From a checkpoint of a small transformer trained on Wikipedia.
Size: 16 layers, width 128, 2 heads of 64 (1 for keys and values), MLP 512 GELU, vocabulary 2048, 3.41M parameters.
Each number is 500 + 50 x the weight over its row's rms, rounded and kept within 0 to 999. Layers, rows and columns count from 0. Numbers have three digits each. The size before them is the row's rms in percent of the matrix's.

# layer 6 attention query, 128x128, rms 0.0696, rows 7-43,71-106, columns 0-127
085:510492503533580437531502574452547447458450381559471585517486538514513520406494458389487495536597490583496546496507499395471526544525448464573518548484497480444591488453481517503541493537484511516483545508522509550429437432585498505561518446456475557447462524417382459470469546527469565463507540460614442428503472538582458473550629434397585496516508520566489467510481525530433512515429
084:456502550521561482512563534508608521474542515460543404431364574497496594463531415439459562485485474544444514444454523465541605509550511420545526502477474504463570532542581564496563462544546503458458464511474501501459575505561590505486544456482471566475486478449432497609516507537475494448531527565569401464469501547447477424451425520510561475582508464480464585536547470528501461619407
104:453469515498465445495513485421529567428501497409500491457601498611500482651500383454479594555483490531505573543459462507417475493424515465485475431552464501388557503556511492424510427635494479447496410475496468525454559445476564489507504460466535466571487469548518526537407470507470470521454486546602433482597487543453527458507536523441573545463576457511498498477499412515527475461455
103:585568492441495536472497566504560519549489501603446514467455572461560475422529483459491491432555488607501515648438454518446540495580517436627518448510531500528560500555545434610530538509500446438585608493508458477470431574443566506516539566532517481430493487535522454539433628510487486517578445479461436523409487502447475467489471465534480592471476435534500522534450545505490485532472
100:473496554479499490549403481478556481505417368561466527504416493540496521482486562407486458502481619465489513562494575430427411565509450473524519469519479538589471526505525498473526561384485540545435478448474532488478472530605395479453466528454509543547488505407428490558597483510516468452540444539512455573404578486543454506535517456508529560446454474466603461465444547587549569504525
082:578593423514509615435452426450475631522440517451478443485489448457562462493527473507476444409496460479460501552450465518404548464450524601507535497476521482517460479585429540512512538537522595519581545540566489527558446571491578423466500488557473473488488516518605500520564521470555394505487468508492565553535482479411508514489397454509365515496532534473529482499524532517457405477583
079:539435492423483461498548503545567427467611535536560574540500504470503522432517580496570481572463573491531536474512419468559523543485437423504447497489554524541545511483436449474473415550581517564574496460514477519429357502574522550522483465459571534459505442494502427488445549486546532604495555508585444542449584475569539455462536582557467414554540460533404449523466516437499467443444
084:559496584426502424490508441472530582506451436581515494486500573487406480476525596543450430570489489511490507505524484475474443530556446455467549397437442525388501400552571505502551514428512492509559521471573559559512512494493423490424482584442540578527534400503495540518472521591469467455544514484543486378465494509638548510426570530522428495397466526543511466464521487486547447517521
098:554528567545491537534513465550452491451509514377465465427543448535508592631499482510511457479590498532519446447494424554492513494421503644443593560584449426417464484449534535509516475483518477407563468399473455499489458497454561472508542508486500492536447486565451508450471529480469447528463470490503429424532483372501474496537530479454570502401477576501532486513481551453433371467504
096:489550649525503531517481476534577394521582473526449498500467490550496532533527552563531478481512438455494465502511417509503536549480425381451464446491491425470509472394514485470521546478508525470642553436514514505461506598514539533471507457459468545495586478529525457542521445499493600540534422521531475472417488506545535515561550522513497536452403409547629440535449547415585514515405
097:593453576493460522495523523525449528530488359492537532493490495481477484470467501494509518485460572498534479563369517510460448504572458528517457540550603519557497485472470516561536535476465598458556506486495593455628430558464474528534568610499498480460493447515584410560537509456494465476530535580385497536494533481431521439467493426457587555410531436546541533527455532411504418517585
112:569496472466563502481547520494487518445560429521467500429425505439443536431409581508588502576508551457523474504558417488410461554484481466509558471429406466480567489422616506487526545507539481509469517409427468504457535489501550606482559521492428500467532552543461469535510551553570461474481595508564441544535435487608526463536480509512574481449518408476550451590462453576516594494422
098:524493508472484622511591407607475453435441479478532587479519456504530552551471505476503470541500500475522437506524555546481531458397602511458460509527491532480475529523417509544547493449421547397435507506537566420538540450464525399424474504530519485593458553390550549525503398467520433462532461427448416598547524490467525544520573476498496465590479470526424510465560459454475489473588
083:414542424460481582462412505508526526537527513389457415473481515540462572553595467457472448427562456510438561483498553555525514504536415517523601511499416380463542437399528513487490528526502548507532538440356460594516527478504560518554461515496524444430464512545427589478513502551454479490469464437420485412503520538457504520508453502411579495530494521470539524564508551477466495610493
093:444551431476477464508454487481539548500543526465432454575419607508516451406405483457485526497480528531483540529489489411487559475435443507505499472414495562571509492515453456520449528497471464494491474478511376639452420495515495501460561573444510507424502464506526469513557570445529532561576476542493593594595508543446523436518430543502466476445452594532529482516530377569474547552399
099:525547459516549508507483553445525558461559589442531533528509412464539430469524460471470550463482598488511518465439532505552535492568453531565557462492464486524569503475513496612571561357520526502495550508535472416395612357563433522484510537460480495476492498492512463421544485571570513496384574553511503493461494566539573501457497383533532545494467508538456503494457490557599504571558
112:529498482551506422509455474493485475525530509448432483494517565542561522522476454450459488470475494569452636576465490453482546495587384453480413536564541407428530514458457497523531535472487556488480473516457536588575546459507478507602454476459435531490513442502502562543384462587487569509497478514570408510440546565433541595591507402484567601499486519590496484572502540499530419520458
080:468527437502379412425458572492484554405501466433409565495548484502440511536472591404509439501458494458447513520487477491568432540516472473453491495476573450491484580490480428537439525465458513595474521487418458426437541474534548529552536562549536568455479526473482474530463675410500535505478589454553444494504457504538522602533600495546454534552522537451520478457541510504402520498507
086:516478485525562498548476489485474481396542561487491412439483482451548395436496534512519488519549490524512437476447507520499525486563541488497511601593472479544534580459518535506504528516582602473611502505554447468447506416446510458502540428531467444553455456548524461409358515539580604559531479470451446439482636569471466475562502452465554508539510557464451473565459591467429477461556
110:454467585461569468528585504464518542528545451427475528463414514504463506626461473505427487483389442518582520466512493498588563427458533439475439559526477502488520470424413523408509440505544410592559474515521547515524476504520469451481486477513473509521533469469463618614431490499527606467474487534484529461463593502468408563462483593562478455523461454516429453514594466459463582517471
106:445527594525459538527583441529537485475434403484548614557482493554545510593479493485451454502550506469539570511560594515537462388438471562508476478522510555515423556493405436480526462460464568514501479548449581437508594525493433409555483470555538558483495472451468558526505550514469486457524494438496402524444496419497472509449541529515345500531523485487488588433557556518495593440525
092:504436507506529514466515517492482564508474441518480488470498439491460452526517502504536418592534612546476355501456485467469450551491608533446589496459512528487518475551455443499463496582477560504492498532527544399525472473477583555456562537436524440483455540423513507546518600549502497390437492422540548563566400477552509475429553469492524558415571499541539524480456377556380549456487
105:440503552515577486562484506508530584480464498465487527505441515549470595526484475426526446454543508425461521568506519381464475559463491521473519469518591447412496543422514567559471498488498580456502552606479526486597480372519464518458513490520454416467486552465536533439586535480499421532598488562446511541506489487408491518542451542421530536509489534569637490571426454579579443482458
081:490544484460499394534465495513572524596597405532403459459463486556537583584542529554526490538485521437418602446526509472566512536580478419396460524461472534447503517413518455502458479509469518575508422495461519473445573450469449460550411475493471481498542466444461495527554492532520577424462598415503485513425521511531482593567571543459482492569431472435540535570502471455498581533529
087:506466558531559507499468503467514548461467475423504406472474450437513495444460383517620536517475510541506560560434470490445469495531586547521536543534536532467499488515574573631449532501415464521490417468557475536627489516531503523482581439498502468488472481570560446493447449443534403539472530516436537534565575499374615532542453495489608474449514495471546502562470443524449435558535
088:561469443505405467454504512499464511458506560516499497594483477449512483519495443521527493525469499545468554535489614560576438501572507446504487617506515504622477469476482455550439512499480554543487558590523485453545339527470477445534519500509455523438488557484463473441449617456522487538502526430452625591465517404451474471565586525486518429582473566427441506475586468503429525537519
092:443521539478558555589506431497537522561486502496507528427510523521488521512526485486440575508525538463569411471504408473423571470395470552509501418430481480392546455512589561444558471535500472456540423409434521577512632443519493540462491472507576525568521429534530536562570445554525517484516445566579438414500493533568504557414439511486435520436551425573525502471445485522555446495469
072:470421430518511568468453491480480548414503567468513491522496395482482508516494469482547499464425483401543558501542584512579544521509579391537543553468463499487511505451380554523553505338431490524399464560478435553427427512518536511537534485502505508458524600478482483435430502540577446462460530454496514557528530476531478461532515549564581488590477544470491467536652439544454515499530
064:477507546526451458513581500572437389448481449401463562496434602504507505446572462470431558536491587580451498503487466540464498500446456478487491422542532475515501438567551525412475455556500549459552487470503503442479502369476538496392507523512520535519486408508431408485555511466483503449523416568564387505540430504530526521477547417388410487464490469519492559379518557490499493497507
087:498586497493423450436535506476463504466501632525507487632538518447484499564555462513485460456347391475445480502534637545607496474523502477446502555512449471513470498469452520495489518504523549521481569527525526432564515564454456423439596590465386449552490555487574518466527472441542465573484567443470530530536500416454541525483550566538512458491443554457459513514478494506508525591539
087:468461558446493524430477576494477565513563507508520507422528423478453511497529487567471561569473547472549446457537379503435594501496548587475460473402499519447564497578453483463438419493499488515476389468493573580409493424511545485481430487567643579551489472503497574508496463589593430509449454598597569480469499517544495504501489546444488481458512500487557503472440509444525453466559
088:503442537442611569501469425501431590463472474484402439428447452452491507584482536605524472488517467452530541572590475512446521512401466556504544417525600468468461456511526557464554595476489476447529430424513545513445619494445467502524511480509505477568526502495542579489512495516527503480542435624539574504508445564529536494505497489467423521456520509500628458414467482501526397483547
091:519481415579579482441542549508463437508463456557448420477450598471511486360525457497523472484509505542408548565440520464559531495643502528443582500525533426509414483425472487523533547450547515523498587511504474527522525524531509529450600507433382552489492577476426422526503487506486505394483502415521501520560482527423527556469459499484526486505434542450438518600581571470468515551541
096:610449451538505555499613538520417429521468470472524474524500579492457529451492486543572531524479489492407463573431549445572502395594546478466505588469512497512562525397426462449434461517520523533462552536570510455577523504460561475423587439480451497482471485524522537469481466480561534455484582380416440532519513516449583495536513506534481477577446598466423534545499511400445548522481
085:467465411533548518481503560527532489461609422557512512409516475510442586410493524464486537585470505549485493473608483477477521604605440436507559483491537479506450529413604477473528481489501459576538535497465553564365511470466500576428466510395533559473590462484431511490454478571466503607436504538609454498464522542437515552509535481549537523534403464538474551541513540488492547503516
100:528507470483454441504510515495424550500490548525508497444528505445533435557515455509526532445379466392485472534510539622556535495531531574434467527452526572487540453558456581512526412503428529495510451538501581451567529559403479419542477420493402481572467472570510556497566551464504434415498500512435624484497473476509508460439549607542533532490476519497409443524585462428577548538539
097:486457490536493500495493406553474475593460437421473508364468461490474592602493497565523429467533447465509549555369497476407509524469470472436497479532593492479525537449494501444565472469455558410530515473519618505510564518475500487507520482544495573508599502551596534573556474466545523462565490533482505503438446563530506573493450525583500549454504450458615510515511620470524425498433
099:506482421493478411544504532500527538543560519514444473447411442454547397493468414500479398591503454517479508511497557506500498485472529482442555543490520574413462432527488462500473593442466524476467474574556652560460506495524488473517573582520516578482448474472381581546540491475471539571488437533524647450513501478437496490517402429461480584483535529497491566519428513439503514531586
111:486497489546559493485478502493493554433489462514621434461551501407556503485537547472578396541608492503556421504462508506518553525479466533469554496616623490499544494512412536531523549466460532503480483457414530571579558513540388530477501497389528519507507378497660505567533483462495533511459474525564535469493479501458487469567473473502502570457451508557480461444515442532456506367529
097:484468570532505491465494524432579648517587488395535495461535463515415558560557436483479542520479539413507568545475456498480508541464478485518533460530551587432547522421532555393435489471502545529551395514485573500565491472549585505438460500495626631486547502550473461506502506539461466524456429529484591443525492507482479552494600582527560496460542530539455449484534395508500489525462
105:514540493513549484342461539542498493408489440513514508433469499442629455479637453564496460576575490551581538536493412505514456455544560452486542557572452541473624496436468491593567586523556489400416472518550474536467524546466470452421504512555566463515476514505461525487469486526459472541533430439534521451538489536478522438418543542442522565543470562443487502527489437448514479546505
116:501501412538567507514440474525441510431496444479489479595567519524478431540460452466489509525469358502503465547522545321447510514548484559523444504477577551590405488528411402503475508513508532392493509515491598446535432526513508510530471535531479540509557472465476548558536560542558505529509445492467546448544461522491594562559554466492505625553438427511480473439472560495579477436540
099:479554539477502513475490507559482545498499531490530552547499430470557493575485426436493553458525498501587445491526502534565492498519582573517398598514542455612467516575546516486537455571512505608410510476479514461432490464493466393450527476555429394467451561524540528471520547446525439401487508483377606509523491452445449561463571499428455419542517496490407518421477431534430523438487
077:529481471498553468426446475474558541551518517415502534446590505504576418471509536562467533574577454583527532500526515525472584522474489513569477470367505523504555426584535468538487466560530492448411450503578556561395496453515485536540448509462440462514513531448492539463457562361541436517540383517627555454524505548456439455501425496471497428484488447476563528460516422518547468551461
089:458528495450475495533431412430537510482504434515455595490546530473446414555546494517480539541523412545474525620513460445517522540482445482491507465372563486579524329493502499499523425556457475383486465470532547544439505504522530503480513563502532449496548412564442549533511579496482449514536466575483648465501492543555492575537576557447496545464427415482522529457455457453544521502481
112:561480558532522572550546492562592568567533465447494540455514559494438534483475545500511417468507473542512452561474494588523541541557501515496539517443466519437557511456503516456474357530460554454426524501498453504606550534400452492400410544497525570479521531499444433405506415523486573549429444510528507427467452551523512464577484487630623500457527557503488443531436442541496498560465
142:530455525488403488529546513467543444565521444572425438458481582592464570462493556513579402526498609420409528537504491499577500528516471442454541463409501520476618460455511470534533529449444484481575501455543502578485566545518492508485534491480510535483570441516522421548527476529497515440547498550482443525470483555527589435525573517533572453420479482567570419580528530435566422595447
108:507523486538558539428497502422417512363427472441497519565469483440519462485553558486503359516440538492590468517584548373511495498570517498515470490552403469534464482435493607515533471432526499540541567547463457478522492491486437464576572512514505440480492497459498522480472482435501494446514616413504544548511507506468522508574568428519556578551497562512361482492495485558578590502481
111:502462464470460402505475566550495529613545372406444509488403537467513563510413568490573422506452531466480529529396503490428500501527503514478585547542574499477533446473579442467475473500432518460458480494555493480587476580473447418430600513436504515471571532572478452613521466472523502440459536637499498499475493503562520470551486452526570515514478540428489541519522474557497484520607
110:498450569551473575501490513537413509487484535531543507486502421479468548476584464512431566568573572501456559575473487508512496489476462524581463501415460510491524501412493534519403424497526507495552525387466507459512462434495397496450493510549587445524490524557532500454528527530620500508471501488505503499391558540483508414585628502563509470451487577412471515615357429503528470467499
109:473550469466489504596560492374537489473487468443405537537546548564439497455517472484530459513503415583554526478520524486452542503443497414459499441509464484503530444470536461545603435512504479470407568516414403575493469507442479541475558555406524489445545474472572446481515569545436573537554478568516453445540400563474524519477443604451574506533430535487629516564447504463550502520463
120:441530557442480515511524565540507504516461581551488499535471462433480487380515456487554525542534573491506426513512474506482482418501449496430575486499510612460480380470537473659550527461484486491514505476580419608524479530563497564533496481489444529426559498461607421524538572522433437464597521540448565489516539531428549437398553505547465575531399490543459503554509476479549526523513
097:511538517489544594518467377478462549469576500417600550484407502505410489494477562543536482492452507371444507491525510554666486496475477525450508395577559501555506538482458405448461539521443504509553482499486426513492535518506482474628448541438461432486510552493436523478520606534513519507431540389505553480551518501484492527560500444461558520469505597400508535457482500542535461470531
086:553430454520408447497509470488565534565573645411482523474457458415420557518486530535464534467439484561499555391535558480550493523473483465473399584406455629486501475482486534460498493562534466505461473501440501500536451569441600460497516537532508574611491514549488526493445447541512484478437433520497411515444532543519523528514471618538522577449555500520478512483525585484482569468421
104:484387594436503457552542479533546551614561501493430476470465495551522599539490473477494462568476527480508510367476472518521496476519498456438538503568475371487408492505508417506475512472559543459510498474470467436562484442537462426506453442575423551479587469473434512490517468580531515487465550493568500380493540605584545486454500409465525544447538485547404470468585461529564483524450
108:486472514515454506455562441572533434445498402497454507479423548533470506544643486452526521458514574479537470462537436550542486479586511340486503431437411414526544525459452538456469435486581507517520510476508493402565493433544566529591535493578464484569510584502502562405477505477585526478512512489473430624585495533482597512532506468468529415508508559472487524499544532428515492498497
097:498564552457438466567553524461578551578448488545441542476535433521477505564469495452513529481507420474570583591484438596490575500507505513533492598448480490388455425506537530471448413485604504497523520412530586581479525478512498515506418529507428569463561449494565575450559496510461598576499559519500538546461480453470480577486455458500381508560512481560492404516511567540488557559520
110:488426467487481544522447483532508504567470515506619447512471479546480446526579475569523518406510528451507604522462461496452517492489420572481503544533506561415456489450511513501478590466479484372490500461534464537547523509439587480426477520538525423461512510462564537464574492574490347550467465532445517487537515433552524501487463453438405639549506431570485476519452593497592558494581
108:559498497528625435563508536477527523498456454533461453521503536534468429535523389388506467505401420442501491420499495461478537557439540414581510446437496438408493471493381514480542506518511504571454474521507570420468429521490529514501540509481532510457531526529495538573537507459498492493464545596573530623505447483511579472595517500474589436508526503456489585472431423405507525507609
112:546437517551484404581543467541518476496420418447429523493469508554447445513402566549562504513487508461485561542478480509416516470540549441538549533497581424586535502468460477494475549496577596477574495452527503458506467419456648594501493455509412544468563572382527488476493466484432485520418480536556457474424588508521568500559453487569400533466557554507484519481537557539520496498544
113:504466473483408517491501452434517427516429530519398528481512529554423579505467403464494524569439492466382575459491482471455548580506474528483474467484523504445486474444557399514530571431416530530531535540496470498494580490501476485554489458453469586515584446510481474508552547571562604443559513450468411597451496557551558499442537533573558365448484511544568469446478481541586497553480
096:428558568473527414440443475605439530498328436521467542556540534470477515521447506474449536493582565544499456538443452520502522541529502529611500568501558440605460560479623527505530545501426419522539489472420510432578561472492483558579545487494523426428541501468525439552497597447508487539500524399472502510497455520559568513452545534466494496479529491510540517478478486566445553414455
143:495478412516554414491428547446473451480536561471483531499459507460601484426497468442490520455516557449565497367555509555536547495525520493495484610563444450545494525563448518536484469540570468557493523558550481425535442452446517489560537477502452464441460566432492506428482410529529529456421597451500486564507525425434458532471524499436434466592511548502456624465465450559387590461522
121:447540536464511571481545494526531544535461503470515487500551515556322567529514547530513510518485509516468525633486467535452474494471434509542473397418519521480515493454552510403547462493384511522570421502435514586485542525601466538464472555461518558582554460550490472541503519475463496529575424623473450472494468546528536499548524564593556538433414446529559387532541514427515482520460
098:503523466491487467567333525542504509554544487537495662526430514430584532404495479423559533500468461532509504385484441534495542524558492430462476576531464504493494485566468478484608487473550483461478488594466448489513511514543529473534541411468412484588523502461513629535472493556498541577442508424412478456475492482467511514512517520536491498566452506472455589591503418509474580477561
087:494440491531532493506515506459477480428501515407518399561534465530419489511540418470529479562475544478476497474509510446524412415454453552483497382461537551609485503487582489466409485515424548627610427508585543527496492442521429551509516547454560572487531512515452494520509478508535453417529417509560520491485577529544425430565564538515586503433525562520473422401500549573539507487435
107:492496459578494495433501501458491433526446590480490472501539454481512544488514452450484463460557652507537525392460445597481533469495554416496476574451550437539529561570506477520494430564542504539548529472536443505465475476528518462567569469609401505466449453472588467441489509434442509445511656489473495567485440490458513528466514476428485411522607505439541529537544423524415497573506
119:451580477513473522535500465545445534601407485535490546516556527517447583491514553541525482511471460507436462531463404461557518468541464562517487467442678519469468468476428456510547508477393487532487515472462588545497541501469433436519443486516587527561586445527462472570418546460467494539506563589476426458468440498479553618607421525595496531465453496485551459455513477419553476475494
104:476577631444491578610480422595459542540501496548462571547538582570455493496480496555535492469402466505471625545489517480539494537467459495584492472408506481480448369489483563466533484466532431531544479473487567523446514591486441431536547473533480491542580545483376440535467574515419519539465517561424478466457514515491544538533523465614485525516430512500519449572491502463464443478499
121:582409541472478512425535513437461374416503509455457450473472460478560494417457553558462469452548467511509467425543507460531524490478593511460497566572457510534483501534523491549491538506605584447475610499510461493544565464427511501495501531449431534462412519488654520419518440492561505513488607483508502562465459435532538518461436409490441439574540518506499494525543613577424487491526
117:608403465481496496485491539445428389515435562482507486513468510430501465433427510472493393468511555503448433500523426463528521468482542629532509595533484401515534556469482470460454483510544496528583572531585500537498539452430538531546500435536478510478432484563517502436516415505528551488451561473557444542547529439620535488437505442501478489548574550457516504539501527388380545456572
107:484504561507467578501495412540510425478532433525386462454460530647465547423565518421483489610507427544524483508499564529602485509529490481487575486404436510524456471536459546590497421430494527441521557477477530592492505479629440566508507546527463537510533437536489471492547539548536517391434483467518534476446522538585539545535492490572457470436422481563552407529541519479469478456488
114:486523509535441534472550499547483454503461502538471420463431548463456500484519496530499389520510643494497461541471533607506483507578572432557552560503438504503594536573525605422517481603550452623584446520531504490486436499502442448472543501492471495513485464452448473525584470456448455461483581441553367545488490495479476554462515474541568469573569544437499503489435527496507537432621
# layer 6 attention key, 64x128, rms 0.0658, rows 7-42, columns 0-127
098:496498481584472512496523479547455477525469501522514539428501478528476494325491539463454467529540486515509425512531502402521527593450547539582535559555457447460392434500577486538520517521519506506481589468548447454457505404506485555428511577415547491486429482531555446559509500477570530468448505424535483498570607444481442480485560511593465536599523556530488398409426599546528515538492
104:581467526472448509535512454576486397509567504616518616385539503450402455448423518560489542486514439535482518572501570481521500520551401538513532433557467532495440430500553604471552468418553510543490554540508516566528481524496494475533411478497475515590471535396462558455488541497429505530469494470503401514494517496439526507586607537515519495463458498493500441495506527517400445578600
098:528545441434455446465613485491523467513424450545489458388457425483466531494485458524482499502523434504464470574515495561473577482407440480492641500493549454510483473508473494532615554589514339484549553484459499584487549524556503519555430531521463487547446447454569526548458473534497535574522544487539472532445465558503614553492394502540462583480459494546408478497458565526547450538487
103:607474505511408607594504526493541490476503510552596515490456531565487410449597532560457538477472402506510437574484505485458496565493499571389433504542456486506471515599582481538493387574560481396465530553499473539360518511506533499538507498404503422480508474568528471560467572505515488481463483513475478571427443468561482509437498465448487473474580475521481579487492504484461446598515
126:409456497452540443488496466621491496501499416507465473518435553483515506524536440575492465507445525464494575495454572587502453612602565552438520493429481468496498399461496485575535451465562600527402471420500558506530485514514491488421530549461547444512474512464517463576541551537533460457608569478586478573553443533506506532549575517525524509439452506483585415539501364509536484525451
080:465489476487453398550464478510543552528558510501456431481481434445455529587550500460607544429442447470511504479477571562463520512468466515464429589379464503414483469445511397488477535496552499489518429524455534493512595469549553506578473485523527535540606469493460542432504577553477549397531507507458386521514406448536508532547363542455454458460466586474521571494537483454522564524448
109:543495471547518518521491574514479516527505577522564537367502515558496459466527505373520571492498515458523552443590412506468437555464525550512378447556522524510520547536459522486477487605469497585532481572537408461491405450579492507605511384427519429490493568546445420503530444481567556505430541546427478529493605485490443518483480473439535418543509522456425507527480526485413514486522
131:428474527515414443475530484590569530476469435502460391440437508498527579540513448580578512540506525514451511505471506522456464619497516413478518506435518453455461408413443456583519473452546494442489573383499561523530532508548529560444587500452414531534557468480580486572556530520498530480580532571551490505507439508491600484460490504580473441475441465425462414560581533553529481526456
121:573427517470543493444558509509495499481520464537476435569478528500458571542400501459416532619433524516468476523500490384484512552424496507436530432478487609508496424424459395555488531534475539445456504452583497554499502552465468565485497533400477538536560399476496530548505523460431500483477431444557484627451464511522629524542517500562443536513473455527521420538466516445520463534381
087:418538503551507553487497507397475456434535506448550484570477395465503482435560574521621491453438563463455407571450523458456549480591456463408530509507572589465496500496512586420508481463525479459452516541491485480496478470391496600519543533507511537443475496480545492512588486524489406525515480490419532498512508466584606501459460539618569482468529459563615509555474528447512487433552
106:511604487514411515478492455524449532499528534562491518522484502602530467500562455484447516443452459491576469576469535612594490495565477548488505443483553500416540547503526541553499410549479446483501455409510463500576414406444380445399509458557493468470501499477442543520477487492517419505535572518533441507555410542518412567546540496478439475435567519430489520460579415494542430586441
101:475509488476510470583593466495560479480432450500513520562527441466486515527475587539500481543523597467474410484588453406543589498473545476419554494437501577477500408433500491548470482438492526450492514545519501507541525415500471571480511536457465557508443586492499508476490536468454392448600422407525549602631442500505561402543531539546544543469448452505553428604500543494541492515443
105:502467432546557507367443556501489499452520588481518470456496430567537554540516485513449507519534453487425483467495463508542447468538516446487523483503531344434520537583461472529503590513471597493514486590560476519489454462438529405586465530594488479446444458461485502494520394545513468522466503604486448532554468489497484453571489533433435501532473430526505582497471633452493442592600
087:559477508453382508475405503533503558424525474546520503536521485503540498453564549550366541564398498601425584461521524479484435476446509488567434504461519554548526495472577495531472457526466467479479511412500472515596499595380542537488591543446470536520528535555497504470460587476555457399550443528456455463488438472549517507446494493407494420431528578524466398439473518462504504459463
101:534496515505410491586510558519522448537454482530518438524578492429559413502568522455478428452477488542522510559433563486532534544393582448453599564583434535424482436478548523479455470545509562542508455449481543514529548545527488459504496632498519511559459461491596464495396540515518573494492382488387436463481484458532497509429439550560493497425536548554543548611501579504530477522511
095:512474526410574437400447589492487491537550494457527528504530595429564495483514445440473522481488480508467442635507487548506620557543472422536526521509455457451508482579413479430470470442478448494411486490465463566554466572476530633530501519548478577421454548502487552584503521512430448440509486446545539501544506520601507453536518592537571485482527493449525372503533432531522501466552
094:538549555526575487466479489552514533565464457472488507448520472550445437442457512490453533574331549425487456452610545506548491432498494387447510505505418485586518603498569530517536489551523424497533460484510380499483434474546476522447493461534588474397576529473539527528447522522591488595342510455522468490503514482570437522528505517555546482544523501494550500435524463543512494428500
091:495536504483531497481471469350397455495527460484464448543519409499560480428448550525478493465453549439546531509480539517542494480492486564559585512468481588652510431496477422467506526528444586557543427447563417551470456459547487510528444459546479539424469469434434522416545493523480558487529503399612649583496513563526508470467466490489516468427461519520535601477504463508532519498493
102:478561469466467470530409544539496470511465484469415434457399531570520560508413535618479535484610596421471441509478488432433443415568514451531503493486574587528525554522429490492449532493443510447489566401514474568570516536479524579532488468549457489434590493507515512595471460519425446467533538540530495488403471530641503542487501536576464520518535450485518529531473485439443436454542
102:531590579522542464543488509499457579514529505532483489445452522514518606533438423495518520522559499572447509418543540446520492545396651561591499440485479559496528395438469511487549528534471524494463529379483493484426461467551413491531555438446547453552517445401493519513494513547396585498480425602481480489441524544458461513576517545501474430541525568452504497439469497430436480478555
106:529505408536509532503468540543616459511517508504476509358483481483580521453400454633571429575517472470481535544553568443549505589470513555568592495427503469527502419531463519561534459527502547494469548569525561550545459397481438442440465384440506470456466444500504503468504518484517536490482521538453455420497495511461489439553609469446504578488592561440503502436549532485559549507508
100:424454448458493552438559483518408544462471484442434519490406485498476546471526407535459494549615628577522492511464521524487500557522521507500487559496540592509564439536574447588537612460462503433541496438438498506444539461493449578511510511524508516527413560562520462407478478476495467472578593475451419505438511472538558590463570515439437485446485471519473438503400473485518508478388
110:488562490492483533527498487518455487497473443478457469533514421490567433482563412559547449555473533558545469565569578366468445477528565518643529485505525491456514514352572561476494499495461518509513458556485486534525386497472555506512473486488575491543467511552424479473469444477514465537471484466550508527532528474469613516516575481469474505456479507449720514500474439578530443429534
106:440541592526553472453498573454420506457515451497535600597511517409535511478471542498512448487515497488544469439450498580507499451446498437541528562471428627476560568554467611431530518546560501590523515523534512407514446469441531400493587530577484477458498537511498466444543399611500442469503519468491530489511449527596441594453457503440596482497513449508599483545492447515493509461490
096:501496495472460471535547474427552436448557545503384480590484458481454480534575520551551508425486505564554550430510586544449509471455505477509566548358476433465488447556509506439515537539543513464484490646491508529499551584484528505512462573490513418623518510581482533436442480638606473494571486546502391466541463476502506547565523491558526496533461459448518521526560469582523471512463
114:432571511565584574572564511413417553502506526546614568494541443538482446528540564487518446472491558444488513498548434481502501431483619570552444499547492545541463515527530580438479503556449549500499511549508511420432448459412485461543496503509479458464469503429418527465569468469554446512464488467355441515540588408475398500505568476486549506559586521527553542509471495536470579472559
102:498429484466424444402487444579611522485493476463442472467460577459538554490475455510475534478527477565489456544498496485518502565472421390433554497496494445467508497469399438569544548459511435473539507457509484581475530516578559547511471570552503523525485434518598463585466507489427574537505502535643502467472402598444594528463451493510578544459434484442479440504447412528553469498434
090:475556608525569465540531530491442462475505524483603547453485453514537471527527608460469385441532587417552589511535458518536506462506470460548561503544505539507426531546456561408403435473500568525471474503456522493545457504408464537588421460518557529497487520444523507442466490500531430438521464513385493568544530463535430546546529560477400435488502547573523547519430626435486518473532
087:497454490510513451451472511499496543516511463551442456473468506481504559518398435543460500540491545453414475512445593463423471513531526459522553473582474429469546415441478496580601611431526476485523463541532464540502418514558522482366560591534431568464417472410529465551588440549506533592448602468523534477495442536435530488507499466553469555465493470465524458532465576517622461558475
096:484565553510601548466483533392458563547414537396472464536546544451550618543459557379523537444517501449466521552521530474457479422534508534560475526448465480493509545466520590366482466599361506482483519558442510447556468517461531487519532589564543504535484478471525536443595468543536511536496492513472461447471440446501510556491458571448553456483453439562556562547471495578508501456541
093:528474501449457395468593496521553490492516505425488467520500463385461505463470411458511577593481528554554529476441472460463557576427449434487575500423393440451497538580534483522475560437646483536562487419508597459554502499502426556454504592430535540532510517472512567517435496491514472469561478494527523541505506541469539518478509533603390511533482460609438468539466508505523411507481
107:409487579423512496472468406457528485468483493394476370466386496509537616556589467519537533550574522553528463512493508545461595555446504475516560492468468504506448480486510440463470499402487505510446564428599575520549458450489514552496542488497512541484596479550487516566472562471506504370494494508499502507561525485497512577514461467508384517429463421504605444458487524530575483529411
097:482583531648519456620450557510443526532533477539504575630516640510456500474478574567535468540455555474475375535554586458592480377540484639571546488505508500519519526542520463492463456499475515544456492550476520480447494532444456459484544495454549489471496519451461443436511532464515466415475453443509529527501516457511458485550511551418495499498528508504478462449603446516398507490508
100:525552507574551544475487567432471511521566472517528567592574508561455533466482478503493448533561501567510476508541567365489461421571510514552519455441520523597482501646501459478457454540506572485486480540441482401439440434487494405466511489525531395508457476492446522433592492541505449518492517482530522542449600484463477530609593452430402494551500467549517508444467488433503505433580
090:414491550576487479499486520539563469537501541585521513559465534448472497453387528537552547529552549505443440600454445501487512465454547484561551500528436523467483502498526447488524538396500500526426554486638526565561484651534514549511548501458448521487491482397542471633458526469458551512544532553528450486449492468490479413475533565602470495441476457509508457583420558413518548575462
098:477515639506579528474530453475511491563428475397539555518567494562521562539499557450493557482520517562487569463600560407489437417432498429470408465514526610378514575508538531389495477445485467457464449480518508469496485474436487456496483516508590593487482489490504535508379480540519478513570475514443574487490494482474498508486423569503562526447559454519537536545432571446474548527405